config = dict(
    n_layer=10,
    d_model=160,
    n_head=2,
    n_kv_head=2,
    head_dim=64,
    d_mlp=640,
    vocab_size=4230,
    activation='tanh_gelu',
    norm='layernorm',
    norm_place='pre',
    norm_eps=1e-05,
    positions='rope',
    rope_base=10000.0,
    rope_fraction=1.0,
    qk_norm=True,
    attn_scale=0.125,
    bias='all',
    tie_embeddings=True,
    parallel_block=False,
    extras=['capped logits'],
    init='normal',
    init_std_qkv=0.0395,
    init_std_o=0.0,
    init_std_up=0.0395,
    init_std_down=0.0,
    optimizer='muon',
    lr=0.0106,
    lr_mult_o=1.03,
    beta1=0.95,
    lr_head=0.00486,
    warmup_steps=0,
    schedule='wsd',
    decay_fraction=0.45,
    decay_shape='linear',
    final_lr_fraction=0.0,
    batch_tokens=[8192, 16384, 24576],
    seq_len=384,
    doc_mask=True,
    train_tokens=130400000,
    steps=8817,
    dataset='wikipedia_en',
)
Each number is 50 + 10 x the weight over its row's rms, rounded and kept within 0 to 99. Layers, rows and columns count from 0. The size before them is the row's rms in percent of the matrix's.

# layer 2 MLP up, 640x160, rms 0.34, rows 293-314, columns 0-159
116:55 42 36 42 33 40 52 57 55 43 46 56 38 60 47 69 41 47 34 46 30 45 41 38 56 57 57 38 67 49 47 36 59 43 57 43 35 54 56 38 64 54 42 39 61 53 34 51 51 42 59 45 45 47 48 55 49 37 38 59 51 61 42 62 42 41 47 64 51 46 59 47 62 55 48 63 53 41 50 37 51 61 55 49 48 45 48 71 37 77 49 60 47 45 35 50 62 43 68 55 52 48 46 45 67 50 44 54 38 40 44 56 48 49 47 40 55 60 67 60 57 58 37 60 42 42 53 55 40 70 69 66 43 62 40 65 47 40 39 50 46 61 44 51 46 60 22 52 65 53 46 32 72 52 58 66 50 32 33 59
096:59 26 72 46 39 54 23 46 28 41 36 56 55 53 35 45 32 63 54 57 60 47 35 39 56 49 63 54 64 61 43 30 48 39 51 28 45 52 64 36 53 41 48 38 43 38 32 48 57 48 50 50 50 52 61 50 49 60 42 35 47 54 44 56 42 37 39 55 51 38 41 51 57 40 40 58 61 42 54 56 57 54 48 68 59 44 57 44 63 50 44 45 45 47 49 53 42 34 53 73 49 49 39 64 51 64 54 49 43 48 30 54 34 44 63 60 43 51 60 46 67 39 55 63 60 50 42 50 61 30 38 45 47 43 66 61 55 46 42 43 55 50 56 60 55 40 38 49 52 62 45 63 39 58 44 61 56 44 29 40
095:36 48 47 46 55 55 52 41 55 54 57 45 35 56 53 64 39 37 35 55 43 59 39 46 68 63 79 47 56 42 30 51 47 51 32 44 66 29 54 60 31 66 50 54 41 47 46 48 55 31 58 49 48 64 51 41 27 40 54 44 41 50 51 24 36 44 45 42 46 34 49 67 40 37 56 40 49 60 43 50 53 30 48 44 39 43 55 48 44 49 53 54 58 54 62 36 59 37 37 38 57 43 48 54 43 62 46 45 53 25 46 57 38 52 63 61 57 56 50 65 26 47 46 61 42 48 58 49 30 46 52 55 56 60 49 51 58 45 57 51 29 49 54 39 46 43 50 39 39 37 45 46 39 61 60 65 44 45 46 47
107:52 32 57 64 54 62 68 65 53 34 40 32 58 39 40 40 44 54 68 32 61 63 60 58 50 40 62 51 56 46 42 63 60 62 36 49 53 48 37 26 62 51 67 52 50 41 43 51 40 54 35 35 59 61 36 47 62 58 68 53 65 38 55 46 47 47 51 45 44 53 41 52 47 62 53 50 65 47 46 65 48 38 46 59 68 50 41 64 51 53 49 37 51 32 51 62 47 60 55 62 47 55 56 32 49 37 62 57 47 55 62 42 44 51 66 63 45 46 49 39 53 47 54 45 53 57 59 54 73 39 41 43 34 37 55 39 47 61 53 60 55 47 64 45 35 49 58 45 38 42 35 64 28 37 44 50 66 58 44 60
094:54 39 43 32 45 40 40 61 60 53 41 53 45 39 52 32 49 49 52 50 38 62 40 38 57 42 61 45 55 57 36 54 60 49 40 47 53 66 50 65 60 65 41 49 52 44 41 55 46 36 53 62 48 82 78 49 35 45 56 64 34 54 45 45 47 31 38 50 65 49 54 59 37 50 46 58 56 54 29 58 63 61 49 45 51 52 45 57 42 44 48 28 60 50 68 40 58 59 40 55 53 49 54 45 50 39 57 43 27 64 59 53 65 39 57 47 57 50 48 78 54 42 47 57 49 51 42 40 45 50 48 55 47 40 39 75 51 48 43 60 51 57 52 43 44 53 46 55 71 64 68 47 55 38 47 65 60 62 47 33
110:67 49 47 52 71 63 51 60 44 40 51 27 59 41 35 64 39 42 45 57 63 49 58 73 55 66 48 58 44 53 43 57 40 55 57 61 51 58 54 51 63 44 40 58 75 46 48 50 49 52 39 36 55 48 53 41 53 49 52 34 53 42 40 52 56 46 41 49 44 50 54 53 65 53 30 49 57 33 41 53 45 53 41 40 55 60 54 54 59 58 51 48 34 61 43 52 45 54 46 56 52 71 54 39 54 42 64 44 60 43 67 50 46 36 43 44 40 61 56 59 50 68 59 50 55 48 56 42 35 74 44 44 33 31 37 49 67 61 68 47 64 58 38 54 43 28 47 71 53 38 69 43 32 53 57 33 53 58 50 59
118:52 43 48 45 56 41 61 41 43 47 64 31 52 77 48 41 29 64 46 64 47 57 36 53 54 52 32 35 35 38 47 45 51 65 61 46 46 54 48 48 46 48 53 55 39 58 56 49 45 26 57 43 37 46 52 39 46 65 36 40 48 36 47 60 38 38 51 63 59 57 70 49 65 55 50 47 60 64 66 58 40 63 51 51 56 52 49 30 50 55 54 53 60 49 50 54 56 49 58 48 55 34 47 44 81 63 50 36 46 53 67 41 43 48 43 33 58 47 43 57 49 36 50 36 43 37 37 49 38 44 47 44 39 61 52 39 56 54 67 57 74 41 35 51 50 35 45 51 50 48 39 52 57 62 40 50 22 43 51 56
109:43 38 48 58 33 48 38 44 43 81 29 39 70 45 43 49 53 40 62 56 41 55 36 36 49 48 58 53 55 57 55 66 63 31 36 49 70 62 57 44 42 44 49 58 44 50 48 47 59 39 42 49 45 51 41 57 53 61 46 48 40 45 67 33 52 62 39 49 67 52 38 42 36 44 57 59 55 43 51 51 57 48 54 61 58 48 53 47 46 59 51 55 48 49 67 55 50 39 36 54 41 60 50 43 65 58 47 36 33 56 46 35 27 50 45 55 53 39 57 33 38 50 51 65 57 53 52 35 57 44 42 65 46 65 44 55 55 39 56 42 38 79 56 35 70 39 43 48 60 54 34 60 45 48 65 61 66 53 58 56
102:41 42 55 47 59 45 59 55 59 64 46 45 63 56 43 44 49 60 50 26 40 56 46 47 61 59 32 62 42 52 65 66 37 57 42 40 60 58 42 71 46 37 63 46 42 48 50 36 48 59 42 69 50 70 43 65 64 38 53 53 44 58 42 48 56 50 29 39 53 51 77 53 58 56 43 52 55 69 40 47 33 48 44 52 54 59 51 41 43 48 50 35 50 50 51 39 52 50 38 72 58 58 65 52 62 49 49 46 58 42 65 66 62 36 58 53 51 40 57 56 66 52 35 67 45 53 62 44 53 37 57 57 53 33 51 36 59 52 62 38 40 63 45 51 49 47 38 37 63 33 55 40 32 55 51 42 46 41 65 60
098:67 57 57 61 39 40 37 47 45 56 49 53 55 49 41 52 69 65 55 69 53 55 51 32 58 55 48 30 47 51 52 47 56 36 46 63 67 52 65 44 51 52 45 44 56 53 58 53 47 56 52 51 47 63 63 61 43 67 41 56 59 54 67 58 49 44 49 41 55 35 49 45 50 54 47 35 31 48 52 55 56 51 57 62 43 50 44 34 43 46 50 48 50 55 53 41 51 56 41 59 45 50 57 35 56 40 52 28 59 38 73 62 49 36 58 40 39 44 51 60 65 55 49 76 44 53 34 52 56 51 69 27 37 69 39 53 45 52 67 42 57 38 61 70 26 51 34 44 59 45 61 56 49 37 32 33 48 42 52 40
089:48 61 46 43 57 56 66 46 50 50 45 57 52 53 58 54 48 55 52 47 51 59 56 71 38 52 59 58 35 52 39 51 60 34 47 59 52 43 37 28 35 52 55 44 60 42 54 48 38 59 49 65 36 46 67 59 27 62 59 58 37 51 61 66 43 47 46 49 47 56 34 40 60 60 53 48 47 57 56 44 43 33 41 57 43 68 60 36 61 42 50 55 39 52 32 54 54 45 45 50 58 40 52 42 63 55 56 42 44 51 50 50 38 58 47 72 62 29 51 61 50 81 46 49 48 42 26 41 60 38 47 54 51 58 48 46 57 65 43 51 25 51 37 40 45 24 47 53 62 46 60 67 43 74 46 53 41 41 47 52
114:52 65 72 54 48 39 54 33 43 49 42 46 39 29 47 57 56 67 51 46 46 31 58 49 40 40 46 53 34 68 62 52 70 38 60 45 38 56 47 42 51 68 54 42 46 49 51 63 38 60 36 58 51 39 73 52 54 53 46 55 37 56 43 50 56 54 49 60 53 51 42 69 53 62 40 46 52 69 43 45 49 46 46 58 48 58 49 60 73 59 47 64 49 47 62 58 46 56 61 60 57 61 67 50 48 44 40 46 31 56 63 49 63 52 44 24 56 58 54 40 61 55 42 43 50 50 31 40 44 46 44 42 41 53 32 61 63 29 70 60 44 57 57 45 43 46 33 53 46 47 50 60 58 43 35 54 62 70 40 41
091:56 42 50 60 31 51 42 59 52 55 48 57 47 54 67 72 44 58 62 62 42 60 36 54 61 47 56 70 53 49 58 42 21 61 55 43 54 36 52 45 61 47 47 58 35 55 55 43 20 43 52 31 47 69 47 64 51 49 40 37 35 44 44 56 49 64 59 55 39 40 69 49 49 56 43 52 42 59 44 62 35 39 39 38 70 49 39 60 40 34 60 63 58 66 47 38 38 57 39 43 51 61 52 56 39 70 45 51 46 40 48 65 55 48 39 52 62 44 44 75 51 51 62 53 54 41 37 46 49 44 51 57 56 47 52 59 49 36 40 50 57 78 47 44 60 34 50 57 47 48 57 59 47 41 50 53 61 52 42 60
097:43 59 53 61 59 50 62 42 54 52 39 52 56 55 48 60 43 44 64 49 66 58 56 51 59 45 57 47 41 65 41 42 47 40 32 51 42 32 50 52 57 59 57 36 53 64 30 50 60 40 55 50 40 60 39 53 41 59 44 66 53 44 62 55 58 65 54 64 57 44 67 50 39 51 44 48 65 58 52 46 61 60 49 33 51 49 35 42 66 52 57 59 63 50 63 37 66 60 30 63 48 28 44 32 65 47 76 39 67 45 54 56 64 36 48 55 55 55 48 75 61 58 53 53 59 47 43 46 51 48 56 54 59 52 52 51 44 54 74 47 50 50 37 48 48 53 57 56 44 34 45 74 33 49 51 47 36 72 57 64
109:32 53 51 56 34 56 53 57 45 51 45 40 47 50 33 43 45 61 53 71 67 41 51 54 40 70 60 56 47 60 57 40 69 25 29 63 45 55 55 44 66 48 45 51 61 36 55 58 52 53 43 52 52 56 53 50 43 68 49 36 52 71 40 70 55 54 52 52 49 49 56 66 43 49 39 53 51 47 46 67 66 59 38 53 69 44 51 47 39 44 55 57 64 54 44 55 41 39 43 66 43 60 41 35 36 53 41 39 35 60 38 38 49 55 43 41 52 50 37 54 71 60 49 50 52 52 36 59 51 42 47 58 48 46 58 47 63 45 35 58 50 53 53 48 57 52 57 28 39 60 47 36 37 43 43 68 65 78 59 41
093:54 56 57 46 56 48 56 44 39 60 58 45 36 48 43 55 42 70 52 46 62 76 52 57 60 42 64 47 32 55 47 42 46 41 37 43 51 52 48 61 65 45 61 44 48 55 41 43 54 43 42 35 57 39 34 41 47 65 36 45 49 42 70 47 43 40 47 44 60 68 57 67 41 60 45 37 46 60 49 54 59 35 47 34 38 65 28 69 63 65 42 50 47 38 49 42 49 33 46 55 54 49 40 21 46 37 38 52 59 45 62 52 45 41 52 39 53 69 52 53 52 49 66 47 54 56 63 63 45 69 58 56 47 39 27 49 44 31 61 53 41 38 73 51 51 59 54 49 42 41 52 53 53 52 38 36 45 50 60 52
101:61 54 41 49 56 57 60 49 47 63 45 70 30 61 55 56 47 46 58 73 65 42 32 64 38 50 50 50 49 42 42 50 32 42 39 51 52 55 49 42 43 41 58 69 39 51 52 31 43 60 58 59 54 56 51 48 51 35 47 45 37 53 45 51 45 58 50 37 47 49 53 33 46 56 47 50 33 34 46 59 59 58 50 54 50 39 31 39 55 57 48 43 58 53 64 62 65 55 35 60 62 44 59 48 69 48 35 53 58 56 28 39 50 52 49 55 79 51 69 46 62 41 51 55 40 42 52 56 62 45 50 45 54 49 42 13 70 45 54 67 47 61 62 42 33 67 46 56 40 40 41 56 43 58 53 46 54 53 53 56
107:53 54 42 56 58 42 40 30 40 63 59 40 42 59 55 39 41 49 55 39 64 56 46 60 39 37 47 67 65 58 51 66 63 53 66 49 49 38 50 55 55 39 47 46 42 46 53 41 45 54 52 47 48 54 61 48 55 39 43 47 50 37 50 47 33 45 59 68 36 51 44 54 58 44 66 46 34 42 41 65 61 56 36 34 47 48 44 39 59 33 65 47 63 58 58 50 51 65 41 60 39 57 32 72 60 61 44 49 38 22 63 44 37 49 56 53 66 63 53 54 60 42 56 41 64 51 33 34 62 66 50 49 26 49 52 54 55 40 46 38 64 62 40 45 45 55 58 42 56 32 46 49 52 53 45 35 41 70 48 52
086:38 49 44 53 36 46 42 34 42 49 41 57 39 38 45 52 59 59 36 51 38 55 49 50 57 59 54 54 57 57 48 39 38 39 70 55 67 44 68 59 55 63 58 35 55 41 42 35 28 40 50 25 62 41 56 49 43 54 50 62 48 37 60 61 49 59 58 41 54 52 59 50 58 44 48 48 54 38 56 57 70 73 35 59 42 50 51 50 49 52 46 51 49 43 60 55 67 50 38 52 39 56 48 37 52 61 60 40 57 56 53 38 47 37 50 47 66 74 42 69 64 49 46 58 60 43 50 41 40 37 70 62 42 52 38 68 66 51 40 43 38 52 69 41 51 57 46 65 53 70 54 32 50 49 58 64 62 52 62 61
104:41 46 31 51 46 52 43 44 54 35 54 62 56 48 37 51 36 43 53 52 47 45 56 44 49 45 59 35 57 66 70 55 59 44 38 55 66 31 37 46 46 48 48 35 57 44 54 45 54 35 61 46 53 35 55 56 52 51 53 58 49 47 56 48 50 52 64 56 61 41 43 35 64 37 65 43 57 60 48 68 49 42 59 48 54 52 74 47 50 65 48 62 43 30 45 66 51 58 44 48 63 51 53 56 41 62 44 64 56 45 66 42 47 38 63 41 42 39 41 53 47 41 52 41 58 25 54 39 24 53 46 47 71 58 52 44 50 41 77 59 50 47 45 36 38 48 50 31 30 36 48 36 43 38 40 65 33 54 55 60
101:52 58 54 56 53 45 69 36 50 59 55 46 55 54 52 40 43 50 53 48 48 50 35 46 56 77 51 65 54 45 54 43 31 55 36 28 30 47 33 63 56 59 52 47 63 19 53 57 52 37 50 40 32 52 57 50 51 29 52 60 52 56 33 45 59 57 77 49 51 47 41 36 63 37 51 71 50 54 44 66 56 47 37 55 46 61 49 51 49 60 64 61 59 55 40 69 56 58 55 45 40 36 46 47 50 43 44 71 38 56 58 46 56 40 37 65 65 62 36 42 38 39 56 52 35 46 42 40 42 56 46 55 64 56 46 44 65 43 65 50 49 48 52 38 44 57 58 46 40 35 55 32 40 50 57 57 44 47 55 52
113:62 45 43 50 30 63 43 56 56 77 45 29 23 47 65 65 51 43 62 37 40 50 53 46 64 64 43 63 52 51 54 56 46 48 50 71 46 42 46 51 47 49 56 61 50 53 53 69 49 41 36 37 49 59 51 54 63 45 66 36 46 59 53 45 53 42 33 43 48 57 62 33 50 49 39 41 56 41 60 58 47 50 54 30 62 56 57 60 47 46 51 49 61 51 53 40 49 30 58 58 48 42 52 29 36 38 64 51 57 52 42 66 48 48 58 52 47 64 39 54 53 52 76 58 60 61 38 62 48 45 38 47 36 53 57 55 48 44 47 53 51 37 39 29 54 62 47 46 58 43 51 43 61 68 48 56 52 44 45 20
# layer 2 MLP down (transposed), 640x160, rms 0.175, rows 293-314, columns 0-159
101:61 60 48 62 50 51 52 59 37 57 44 51 45 37 55 43 49 45 64 51 46 52 29 56 57 46 34 49 46 30 59 48 22 53 54 56 45 68 45 47 58 75 48 55 40 45 78 60 51 48 52 58 45 37 44 57 60 59 53 51 57 64 42 40 33 54 49 35 57 51 52 51 55 47 46 48 43 61 45 53 44 37 75 56 49 60 47 26 50 62 27 50 61 48 55 46 52 64 55 30 29 48 67 42 41 56 38 48 54 45 57 50 54 43 49 51 35 37 48 57 54 67 55 61 53 43 63 59 61 62 36 47 49 50 47 56 67 30 47 50 64 45 55 38 48 52 57 52 29 38 42 35 47 45 61 47 47 68 62 52
101:52 43 62 66 42 51 39 41 46 46 47 47 31 34 45 43 54 59 45 64 56 45 49 65 57 31 74 41 48 63 47 42 40 55 36 36 44 40 56 46 41 43 55 70 62 58 54 45 53 52 62 38 51 55 40 65 69 42 60 57 32 36 38 42 49 54 57 60 51 56 46 53 49 71 46 45 31 29 56 44 41 50 58 56 45 34 35 44 52 48 51 53 49 46 47 48 44 57 62 52 54 49 58 32 32 54 40 41 50 68 58 53 71 53 36 46 57 56 52 63 35 54 34 46 49 57 53 34 48 26 45 55 54 44 56 39 49 52 48 39 49 62 54 78 67 53 61 45 49 69 37 55 41 68 51 57 55 49 47 60
091:72 52 31 58 51 63 58 46 35 61 52 43 34 53 50 45 31 69 48 37 53 36 54 51 72 49 37 56 39 48 50 23 49 65 53 43 49 61 25 44 66 30 65 58 53 52 54 49 60 53 57 59 47 51 44 45 55 41 44 34 57 55 46 30 47 49 53 36 50 54 37 48 54 48 60 46 46 35 67 49 43 50 49 36 50 77 61 60 48 63 39 46 32 41 34 46 51 60 66 58 39 55 53 45 57 52 39 50 57 54 51 57 46 53 46 44 61 51 45 46 45 61 61 63 57 47 50 54 52 21 18 50 47 49 42 50 60 54 51 52 61 45 68 64 43 67 47 43 51 54 50 51 54 47 47 64 53 40 50 51
104:55 55 53 60 70 57 58 46 45 72 60 48 54 45 42 56 58 40 75 45 54 53 59 38 56 55 24 54 34 35 53 48 36 47 56 63 50 49 60 61 47 55 44 40 65 64 45 78 50 29 55 57 49 48 50 44 55 47 54 57 25 79 45 53 42 46 39 50 39 46 51 41 57 45 44 49 57 40 60 50 47 60 46 58 46 67 57 31 40 54 77 57 30 56 48 39 48 45 33 56 47 49 41 62 27 57 46 57 37 61 37 39 46 47 58 44 61 60 42 51 54 50 56 58 47 47 45 40 40 72 43 52 58 36 41 47 65 60 50 47 48 45 36 46 52 48 53 42 57 50 52 47 55 58 47 58 45 30 55 61
095:61 63 60 60 39 36 55 45 53 57 73 60 23 39 51 59 42 61 55 51 54 42 49 55 40 41 45 61 53 47 60 50 56 60 42 60 48 38 53 59 37 47 54 41 36 38 38 45 42 54 54 53 58 52 48 56 55 60 50 22 56 33 60 47 64 40 66 56 43 62 64 42 61 46 41 45 45 58 28 33 48 51 65 49 44 45 59 40 70 52 67 52 53 61 53 67 43 54 50 42 56 64 41 49 47 38 53 38 43 48 42 25 51 47 41 35 35 38 54 59 53 63 54 59 52 49 70 71 54 64 45 50 57 61 46 42 49 40 54 47 45 55 59 51 42 76 29 60 46 41 53 54 57 51 31 45 46 50 36 49
098:62 57 58 37 41 53 49 51 47 62 66 40 67 55 52 38 32 45 50 40 32 40 51 54 69 30 50 45 59 65 61 50 55 46 51 61 37 35 57 54 55 56 65 48 53 42 49 51 49 61 25 60 39 45 48 62 58 60 56 38 42 59 34 44 51 65 67 57 50 37 45 50 35 56 49 39 49 47 49 71 51 57 55 66 35 33 34 47 43 76 42 61 58 43 45 51 50 44 42 43 44 58 47 34 60 52 53 48 53 41 61 32 61 52 53 46 57 53 47 66 60 51 42 68 56 54 50 80 36 44 30 54 53 49 58 57 38 56 34 61 47 57 60 51 34 56 50 54 41 67 50 39 63 45 58 41 49 44 44 53
112:48 55 50 45 54 55 60 45 60 66 39 50 36 45 59 55 33 47 54 64 48 41 44 56 49 35 44 39 50 47 39 43 57 48 48 61 43 46 52 47 45 69 67 56 60 52 53 41 67 68 50 55 47 52 32 47 52 53 50 38 43 63 46 34 64 40 42 49 57 42 53 51 26 43 41 42 43 51 72 53 65 44 35 61 23 58 59 58 53 46 30 38 52 47 49 48 52 64 56 55 47 64 21 32 45 69 50 58 63 35 56 39 50 54 46 52 46 63 67 61 57 55 57 55 48 72 63 41 48 45 31 53 59 52 46 54 58 31 62 50 42 49 63 36 64 47 46 39 50 53 39 39 36 55 62 66 42 61 49 53
105:58 39 67 46 47 57 49 51 48 47 53 59 47 50 64 62 47 58 45 31 55 48 45 52 55 57 46 45 71 53 71 50 57 72 58 71 49 37 45 43 61 32 71 56 52 47 51 56 47 49 56 66 54 59 49 40 26 51 58 45 39 50 67 51 34 45 57 24 47 36 65 56 50 64 49 41 56 41 19 53 49 48 69 50 45 27 41 44 41 41 56 47 50 50 53 38 46 50 63 60 55 69 71 57 62 43 41 57 48 43 50 33 58 41 51 65 54 57 55 43 46 50 40 52 48 52 43 39 46 39 62 47 51 62 41 50 56 46 41 46 46 34 41 37 42 76 54 45 45 49 58 57 57 38 40 44 41 52 40 36
093:52 68 33 67 37 63 49 45 50 48 41 50 37 60 47 61 56 44 51 49 53 72 50 58 54 41 35 16 54 60 47 77 77 37 29 50 42 57 45 48 60 44 55 40 57 64 57 64 62 41 51 52 51 56 57 48 27 40 53 57 64 32 55 39 38 39 65 62 53 51 47 40 46 50 43 53 49 81 36 44 48 52 60 37 51 39 51 42 33 58 52 45 56 62 64 58 57 43 53 55 44 54 50 57 63 45 50 49 44 38 52 56 60 44 53 55 53 60 46 42 44 53 48 42 52 41 59 50 32 75 45 43 44 40 35 48 52 56 38 43 44 52 44 68 52 51 59 38 35 40 47 50 58 42 47 46 50 48 56 56
104:64 52 62 57 40 41 62 52 38 35 42 40 59 61 51 46 53 60 55 65 46 40 58 49 64 43 42 53 52 63 55 49 50 59 45 31 58 54 56 54 62 52 45 58 40 46 53 60 33 51 62 46 43 32 49 55 36 33 41 35 39 49 35 42 48 50 47 64 38 71 49 56 42 28 47 49 53 40 40 49 41 41 55 46 63 69 72 39 48 56 48 55 84 45 46 64 46 47 59 41 33 50 53 56 23 48 54 52 62 44 42 32 33 44 46 72 63 46 67 56 42 56 48 37 53 44 63 46 35 64 50 52 46 49 46 52 38 51 59 45 60 62 38 48 67 46 58 52 48 55 33 48 67 55 53 52 39 59 54 58
087:63 48 53 44 47 27 45 41 51 49 46 45 54 59 43 44 56 65 45 59 61 52 47 41 70 52 51 56 31 52 52 49 67 57 41 37 47 57 57 32 46 52 47 53 48 45 51 66 49 56 46 54 48 45 43 32 48 57 39 37 54 46 44 63 61 55 67 51 43 57 61 32 61 56 32 64 59 41 64 58 66 37 63 40 56 46 64 48 52 54 43 46 45 49 42 64 53 63 56 67 49 61 48 41 45 58 38 52 40 42 52 45 49 40 42 50 47 27 54 51 57 35 50 50 37 64 46 37 53 51 53 56 56 67 49 36 64 15 45 44 36 23 50 71 44 54 65 70 50 41 45 41 60 56 43 65 59 59 41 44
109:66 58 64 46 52 36 20 60 72 56 59 47 41 44 45 35 62 45 53 49 45 48 47 50 54 40 49 45 55 57 51 59 56 44 64 53 34 54 63 48 40 51 46 36 48 47 52 47 56 56 50 59 53 46 53 48 47 46 68 39 48 62 28 66 49 52 46 50 43 36 62 50 46 44 72 30 58 41 43 56 43 39 67 54 46 51 57 39 60 33 56 44 51 60 45 38 57 63 70 36 58 52 49 57 46 56 64 39 55 46 55 53 60 42 46 58 38 52 59 39 55 63 47 45 41 63 40 45 44 62 34 56 40 68 25 36 74 40 49 46 52 40 54 39 53 47 56 71 46 26 41 51 42 59 63 57 49 39 53 67
093:59 55 55 68 46 54 51 70 52 50 44 49 49 48 55 58 57 58 49 50 31 60 39 32 54 52 36 45 56 42 46 60 54 39 47 39 51 44 45 56 23 58 47 35 51 55 58 46 48 50 41 43 48 56 32 56 59 43 34 54 48 47 54 64 53 47 40 54 46 43 47 54 47 52 58 50 43 70 62 46 54 42 59 48 53 28 36 54 43 55 54 27 61 43 60 61 46 57 31 43 55 66 43 48 50 53 17 53 55 48 65 67 54 54 57 62 45 63 69 52 56 56 50 64 56 55 49 60 61 51 39 74 47 63 51 50 58 38 34 44 49 44 54 41 39 38 46 75 31 36 54 43 50 59 65 48 35 44 49 23
098:38 29 46 33 47 41 42 54 62 53 53 60 51 64 45 43 39 41 61 54 62 40 58 63 30 63 49 47 40 41 43 39 68 55 60 53 38 48 49 48 43 45 51 35 64 73 52 35 54 48 43 55 51 59 53 47 49 50 48 57 32 74 51 40 37 53 58 51 43 55 42 56 54 61 45 51 67 52 25 40 49 54 48 56 62 35 60 50 51 64 59 54 45 50 54 45 57 50 63 46 59 53 60 56 40 72 29 47 47 48 48 57 54 55 26 40 52 57 56 39 34 42 64 47 56 48 34 41 46 59 48 65 42 51 31 41 46 47 72 41 73 51 48 24 53 48 42 64 46 65 52 52 52 52 48 47 69 47 64 58
104:46 52 54 72 61 64 51 63 47 50 41 53 42 56 40 50 69 32 54 52 39 57 55 70 63 48 48 37 48 60 47 62 11 33 55 46 37 35 47 68 52 42 60 49 52 52 48 47 48 61 36 58 57 34 47 54 59 58 43 46 45 60 49 55 43 52 58 38 39 47 73 52 55 49 47 70 64 61 35 44 53 49 57 38 42 55 46 31 45 50 40 40 44 48 46 39 48 67 69 38 49 56 56 70 55 61 45 68 52 43 51 34 56 51 62 50 43 42 53 57 53 41 24 50 52 61 39 64 54 45 60 53 38 29 45 43 58 47 53 43 44 55 55 49 47 38 53 38 56 53 38 59 54 48 59 32 42 39 50 46
093:42 59 38 38 43 40 43 43 49 43 53 46 53 53 59 29 58 56 38 49 73 36 47 44 65 62 42 45 48 56 54 52 66 55 53 47 42 35 45 48 52 50 44 39 49 46 33 52 47 69 72 48 31 39 57 45 64 42 43 41 42 59 60 61 48 61 50 44 30 39 47 58 66 53 37 68 54 65 41 40 51 57 40 42 54 63 49 58 45 51 56 41 34 56 50 51 47 59 59 51 54 61 35 51 41 65 62 39 55 53 48 42 56 40 56 46 53 72 62 59 69 49 46 69 38 50 44 62 35 53 48 48 56 50 37 40 74 43 45 44 53 46 52 28 67 32 30 68 39 43 54 40 61 53 50 42 69 50 52 59
099:53 46 56 50 36 36 50 61 25 40 37 49 71 50 54 54 62 55 48 59 41 56 54 48 63 43 22 43 66 61 58 48 48 37 52 48 46 45 63 52 65 60 46 57 61 38 52 52 57 63 48 48 49 38 52 52 57 46 56 40 42 58 60 38 71 56 72 61 54 36 66 52 52 49 35 56 49 43 60 46 56 55 62 49 47 62 35 57 60 53 31 26 58 58 54 43 44 64 52 50 41 44 36 40 35 50 44 34 43 57 50 35 49 43 41 49 25 59 60 48 49 61 39 46 38 40 56 34 49 45 56 40 38 68 50 60 52 55 54 51 57 40 54 35 51 53 60 46 71 68 63 58 45 53 77 46 48 54 42 43
114:36 42 57 65 41 45 51 46 47 50 66 61 49 55 55 54 38 58 55 56 54 35 39 50 74 48 49 48 67 51 45 43 52 62 53 49 57 49 28 56 38 59 57 44 47 50 62 36 62 55 48 50 63 38 49 48 38 56 61 49 52 43 68 33 44 43 67 52 64 52 37 44 61 66 48 40 38 43 76 49 66 46 72 42 51 52 43 28 48 39 52 51 45 49 37 64 48 39 40 61 60 53 42 47 59 43 44 43 72 50 68 39 44 54 41 41 32 34 66 60 42 47 42 50 43 54 61 44 52 62 50 49 56 28 49 62 64 45 58 43 50 53 44 52 48 43 74 42 52 39 68 43 49 47 33 60 52 42 68 38
095:47 43 44 57 40 53 55 40 51 56 43 43 37 47 52 59 41 51 29 67 40 46 49 56 60 46 55 67 59 61 49 43 49 57 49 68 40 50 44 40 51 65 68 27 54 39 45 70 40 50 60 39 53 44 48 39 52 45 41 38 39 41 49 53 51 35 43 42 52 44 56 45 64 38 65 64 43 57 37 67 72 40 46 55 44 40 56 53 67 48 44 50 69 42 43 58 45 55 31 37 58 55 42 58 65 59 71 79 50 58 41 44 58 44 42 39 41 51 57 75 48 52 53 41 56 45 72 29 61 42 49 48 44 49 56 50 36 47 42 60 40 53 61 47 53 53 61 60 66 66 36 50 45 43 47 48 58 41 56 64
102:64 42 58 56 60 67 50 44 43 48 44 50 49 34 47 54 56 64 34 66 63 43 39 46 45 57 62 49 47 43 38 47 36 44 56 51 39 38 43 26 54 41 56 52 42 49 57 65 39 51 50 51 59 62 43 61 52 55 53 47 42 76 43 40 58 38 59 40 33 58 55 59 53 38 42 42 45 54 09 48 53 61 44 57 55 58 56 38 49 39 41 63 41 37 59 19 50 52 52 59 60 44 61 55 54 51 62 49 58 56 57 33 41 39 44 55 47 44 52 43 60 52 59 61 42 65 49 56 41 38 56 53 48 41 72 50 61 49 65 34 52 62 51 57 58 54 46 72 54 49 32 41 51 57 43 46 60 46 62 32
116:47 53 46 36 51 56 61 38 57 53 54 52 38 40 35 44 53 43 61 71 32 61 56 56 43 47 62 48 44 76 51 39 35 57 49 44 57 67 43 53 32 51 49 52 63 49 28 69 51 47 41 33 58 72 63 56 57 39 38 46 54 48 49 48 34 59 51 41 49 44 64 56 46 36 61 60 35 54 44 57 69 55 37 52 53 59 55 54 55 31 53 62 52 66 47 66 58 51 29 56 63 40 67 74 46 37 70 45 38 41 46 61 51 49 47 46 42 42 43 55 30 51 31 39 40 52 46 49 37 32 50 53 63 44 57 48 51 53 54 50 59 54 42 41 48 44 43 45 57 51 43 44 72 64 42 60 50 49 56 47
109:44 60 56 45 57 60 56 45 49 44 61 54 34 36 43 52 58 34 34 41 52 59 43 36 58 38 52 59 60 56 56 42 36 36 31 42 52 51 56 40 46 47 41 37 66 28 63 47 41 62 44 46 53 32 59 58 64 57 55 47 65 60 66 62 47 47 57 55 70 45 55 64 60 65 35 45 62 47 56 51 59 51 62 32 53 63 46 50 58 49 24 53 53 61 55 53 40 56 71 44 36 37 60 28 50 36 52 51 53 55 61 41 58 47 59 44 40 56 51 34 37 67 41 47 49 46 48 38 31 60 65 63 48 63 46 57 62 44 43 41 51 57 35 53 56 44 48 41 47 58 55 44 47 63 48 55 26 60 40 50